From a checkpoint of a small transformer trained on Wikipedia.
Size: 17 layers, width 128, 4 heads of 32, MLP 512 squared ReLU, vocabulary 566, 5.71M parameters.
Architecture: rotary positions, no biases in attention or MLP, normalized queries and keys, some layers without attention, local attention windows, shifted keys, value embeddings, hashed n-gram embeddings, a smear gate, short convolutions, an embedding shortcut, learned residual scales, skips across layers, norms scaled by depth, capped logits.
Training: a variant of Adam for these matrices, 212M tokens.
Each number is 128 + 32 x the weight over its row's rms, rounded and kept within 0 to 255. Layers, rows and columns count from 0. Numbers have three digits each. The size before them is the row's rms in percent of the matrix's.

# layer 6 MLP down (transposed), 512x128, rms 0.0594, rows 493-511, columns 0-127
106:118112076141122111099122166115130120160116079170184140135181133120144114184109165112110121093136057151115114142151142121188109179076164152125098100172110149137126109112147123117088098078164094145082122111160162202075147130171098108052117126150143082128179102154156122141137070119148126083150146163134206098107154137127112108173160103153066144093113144165176121138108196121146081205144
094:166145114175196178112117199146075161084172111155108167148098128082093098125160105134091103118166134187143176139169093104132152108127157151126169125098141134129142137096110151091176120086102181092125110138106103105089090110110129075067130116179129052134060131143112189138173159153085092122118114075099149103179121122105133152119093161163161116111081154145124143108094165101167130050149
098:160128175110154118101148108138135158111120147216139123117111079109116190116096088138102134129106177083076185103123188176137144176088158124217192160141146140104151107128102100180100111099103091062137130099109079154116103115168141156115112115106104150141104111156168091116125121156140098152160142185125091115157180149151177180130158128193058124152146086124115128169113144071151174109149
104:136137169087108107107178152147085085177172144032099158093134143128103145120071141059126128141101107120058168133151085092162155131092123096143129167176168109130142185094152095120163149087127162148174123119096109114103144108150146097048146109187087123188116176141149162105166128109101093147110128123138096119101161142121160080129207179077120117164148107125071131133080146158140138129147
103:155149175156168111110152150174110144106153170123130092101125128146158101161087171164139166172136130158081191092135130141125149139130122081165142141113069160095139113101080132136159113092171117163108136088190107143129121190122110097097088107116123148134062156148145105113176067088066110141117095152136107071140113199124124139176069166132166147131169176106136147071125135203140045160156
093:128155146124152156151084076109134166099153056174130075100202082142120138092094157106132117105122166158155142120195148129160080163152126124099111105100131178087145104112128073123114132169091103128168133170120090135121113102104192137156132145150104089093107185122115099098123099109050145134192173111136176175106204119143095093119122169110149102115187128158101164140133165145146041108112
099:176153169094079179161125113101144131117168109099178155194067075146140176103113174181150102106097081161116117147112125129121133173154112149124142152162075175105133108142146100160144154107103131155098105125110151118099193182087162160160138117103122116157141076132106137158065054128155203178115139118162101128142162124091104076171049127077140146150118157182088120117129122119110084111096
105:108110102118075148127125129125139121176185123081137154137136129115102120139139078123139116134104177121170100171167148179167111116112081151100058120136140165192153157143142123072051126094135163089161117148145046098128154122077097132138128103113094121104068114134088205132140133076115146058174144123145112102165201094136156124080143095118196099141130131113081109086118099103094199134143
098:103135174063145133089121085173138165120105145079122115136148096203143115136152199168135138179141122122112084121148157125138114102130152140149114161089100098172152170075089149146108104153103092111062151121143177088091120159079098095155158116145111132167158131132134114159059147086160133164163146172122148139128096154126077123183167119066045056153137095108124166111073170097117117106171
100:127156117090020085103114121096127102119127076069160093131143112164141111186081167131116159155102132126127150040196174126118141088133143134153175124156129057112139124107109130145138146130154091129131108169109106132162112080073133178148097131148147082125137117076102137156146053110118106125117105125138189135161098141139117121122171163147139156065117153180203128098123123191112113145200
106:139084135111132175141088144123164095066107093161117117127113162167125133153105143104131139038088111149115157116100102094095112104106170137130090168103107108096175134102147127183107166108069150125164112101108171163131099143123155174169174095123124166088142117162135088127161141074109139102121087222147188110144114117117067115178099134120105106106123070133134081164079084210182087138155
115:123083080118135103124108169140117109149111126069142100124079150184205130170122191162145116122139129114089089153137084101092085164128156100117135117141144102096161108093086159128136209131158158094118176109092099079185163130137125099084131157175137175107076131160143169170114136095121142126122137092191187096187097100106182143125114157112118171088131161170150131107147151036154086126143
100:170082069075100065159116144132129167092160161133165160093087146126160092140110102099111061149060170152143121082157147112125095128169123142174115109121184156167134077161166071112136159127161048127096138123140116162143099108070141086086113159158099141175122102124106089108103079114127154122135182110078107134102134182107108124144154135129182176148134152071099129144173171094115188101114
103:100073127169148105154133138108172128134153165173164171122155112118098043147106195152135125128091124108105112113106128077138140099088120166115093075082114116144168144153075143155117100078117110148091118124159109149199158118067170133180199058111182125146125090098187174104102115174178144096169143134114136108078153126173139149075147160164088118172096118135111125159148130126089179113156
104:167127191109105122138167126146138160084122158135191141123115096163082151145040123117191104181102170094130092077059117112101102094155151159109114151055166050125103125148157173071155152154111119091154100175146144094163152169096106158169156155132130136107180159143112152146157115115113181139160149112124129130165172127212156084094144102116162146156124129152170134121159156099116140113176
098:169137077124124126128156166161133142117173102151181116147122136149159117165190132168071145105123145115044098109086168158096111146163180114108106133132117154139163104096186182160119081136146121174066096122146153169147144149135159138158146112142089111117075200147141131160091103155125116163198177158093095111147069159152154169127070189130135132150103103077130071084168169111101124172119
094:140179149156091108161120081137221171111087161093114136116085113140143138165129108177165147119111161143100143112100198169156150098093194137088173127117132112117113105146154125103051100091157114146164155096149094115143125149124180030208109129146142109134103141167088145183106155152127161153154145119086165179084116125168167087134085093071127143116133130132138059153112120108114154131147
098:086111133150145094131123147140149099092083150166154188124136054137103140124197086126077107120084143108112172089171137155171193085110117091166146122167139141158099130111121124156094109152107088169153066123085165125137124128045139156084093132150108212176077103114137168192105179176102050141129161154137128097151124146089127121179126123138105151174123132151151146149161147100111143155088
098:115133110157138087067185121047100103131151133131155156118126140102047145135102064098135093129135141101099176126103134143146145114135152101139163044068146097158141166108139136092119154129149118100169166166144104125174065108055095159112140143167087121133094163095096134143122140064115087108142134090152134150140140121124107111088186083089143110143172164162120076097070124188120136137207
# layer 6 MLP up, 512x128, rms 0.0592, rows 494-511, columns 0-127
091:100113130154091107176094133184164145133130111126133148068116147137129108101139131153160161148172113107092127152100088144087115147109108095163115107109118190175119079210081185145136132161110134154160188123132140078153101068173092183183152113092120116125169178137179150141117114166080153168147084176113048103163161128146155166165144159130127115124137069156143129156172156096130140060081
100:094063112060095115134140152132088125122109069129106134138091163141171051170091175123062194071190138162111115134163065106133129139176130110097117126145101108146154150164144114137157134160131131094174084118161132166162122122167110136198112172139146112089158144113123064138160120186134127133168113166145122169142095122109125161104171137097164163146106162147174056140116118136078189086140
099:149142131132098101149082126163158085117134098193132136181131093126121134099103191103087137078160122144117149197170180202111146134168051112168150158084106156125109041151159173093131180137117072139173165121138104078161121113081143174168159132145183162159100131080118109124112100110108143128116122096173121154081080167083126097140161108124094120104083135085138106188142140140126110164134
101:148094133120159137099127082069145137129136086195130141092095158101144109102109158170103132087138113127142100118190129159096128158092138105120110139122067133159135121095087126085146173112188112052097153120129151112106125158145092122152133211071139137144078091097123164125162153114103090200138143123112100184112069104208103080103068093137093098062138096109124184121147149159152092100159
092:133177091092117176103089138180147182134150126079123155174118180085117107129142149108085083142141151104105126144159132094122185133072081101149176066072109180064151070158099146106161092158137128115136170150130101028136160144148168149113121161109167164069148103144130104128223094095079126157095108091110108121090127126083119126093096151120161110150141118152091121118119115134127158173137
102:086173110117125164153080098158145162167091118120128150123145133099109104106135124179055158168121118098167181129147131088154092163143142104073141133147101139126162115141154137154167072131179139148102122138202115171093096124121113147079117147073105164175103153177206170067194175120194143155110120084167138103135135079081097118159153151122174102083116108059127093113146126151144138079138
105:112159143156071133071123130140143144124090154172066170155137093149163078133135118130106145113120165113140118118086137140138010126113083151182172139104088118101103133135152099095188179128116097141172146198112084089135081130114096169090129138080103118148114116040143141142137138095103139051127111139110103114119177100128125146133160079087069097083128162153168128086105163147148093088111
100:133170158071202132096090140125137137153200128149137125128153131132141092111050170151161113131133140140136145137151137123155113138158098147101138079121116167092147164110071072147176168151051068144151105129132161093160124156125097145129116093166215133160090125116179164123102156119077147130165108119185072144091081154131107176131156082161075130151117141088110166075117094142100176184124
105:151114145121141141150130196119103057121062126098129133149127154132174167104086107124123156096136109154124189141183118125164089120121144155119123100091089134140091058145112133117123170116136110130114116073140100090111196135131113110079148163155180112067128199140160190121111195141169158171171143175150036136134151172133194130120148094139094103109137053150151105100128099141092162148095
109:125097163163121141120121124120101147108174087121110097172083098077114064158120144101158151122083129160088119071117151108136112099193131177087110143091091188119114124127140130093109169163173162093169149151217131106150149091114077187124116124097140119104115150138124118113154187114122092163112139062156070110119148144230063156154099111122128164101062138128152099112143074129108166098119
117:126181155076159133142120144164111121095104131137082134148121105082171042104108109134141188132146121159104096186087094159124066167122127171047154132164135177145176105100152120124116114122198143116122145101135088175111103155159092132188138156128181117111110119128108193108132146137142118156126053109148104123136168127111156142180118103124165136120117137143134044116125036168167092180120
098:141156208137116120128088130073126147103148146162154141141070162137105106166110158139167152145088103140150184110104106118119064200126107136103113172134098132131169162140169155107148139114132151171151126108131104163178126100135184148185117161089131156148188154095098135110128122125139147197183167081108114189182119095155138097122216103150098131141036163094143072119102114091132149090134
100:158165141114077144171080067124101138111139132125083165160123136168141105089182178159123117138138140146116145124118127083165152138064105128089121131146100099127182109100075116125190156125085101091138123138077130137113143058077127169119138144061121136175178136112091095193085055082147083109093162155124082102159114104142102162099122133182142116070079099174137141168137076104117119139185
101:157186157123179107114105130116081147154116075116076196116149122132104096093137136162185135148190108117117146081159182105146076167105146152118094143085132123149162090115105097139083097111098167080174129154158096086085196109101188144178158083113149131082202139139090153140118102123141166098168098126147143115125099093058120115117066168092156158103117071072126132102105119101132127104147
099:173147165128113118139112098150146132165148132095114183105096193077128118138103129130130137089142109119097199094150157141070029147069104155063116197118067132083132140087146142115161169129073107137165159067139142072157121119115118100117155133121138140178108164109148114106102183141121178130155157155123138134085153082078204111082170130144080140099114160094163125115093088085131121117143
094:131115188126114129134089091173100154115154096149157107104121100128127092106111165189116143173130092119139135105120090166132056160120148159129095148121079140029171093151168141070160134103137184129119109097137092141181139168186072094158141111098062155210102132159097154142158094145128118110114098147116130183119123134099213143186144084079135075110156122138168145126117127118182121136125
099:153116077123101147164102111133105133087130080131133164176167173140170112100101116122064112133203067102131133068148100112132086111046092075143132060133173119153114162075117132115165130090112076154130138099167129136124146087140157147106131213128105141191161187154142128134130103154084183094170115122076127135149107134104182122134076163166105123103080135099136127124144081149143162096083
103:164173162148167142119126064105112152075141120051057129159073134132131164128120119209098131154135140122171126111072196155140121118145162110162114140145090102102125132137142171118172129172082107101183133188134086094147136118122115134152120171077097158150116153123166138134121166115174169203161158164160169096126125113162112170080175083102155166147132090199145159144133120153109132112071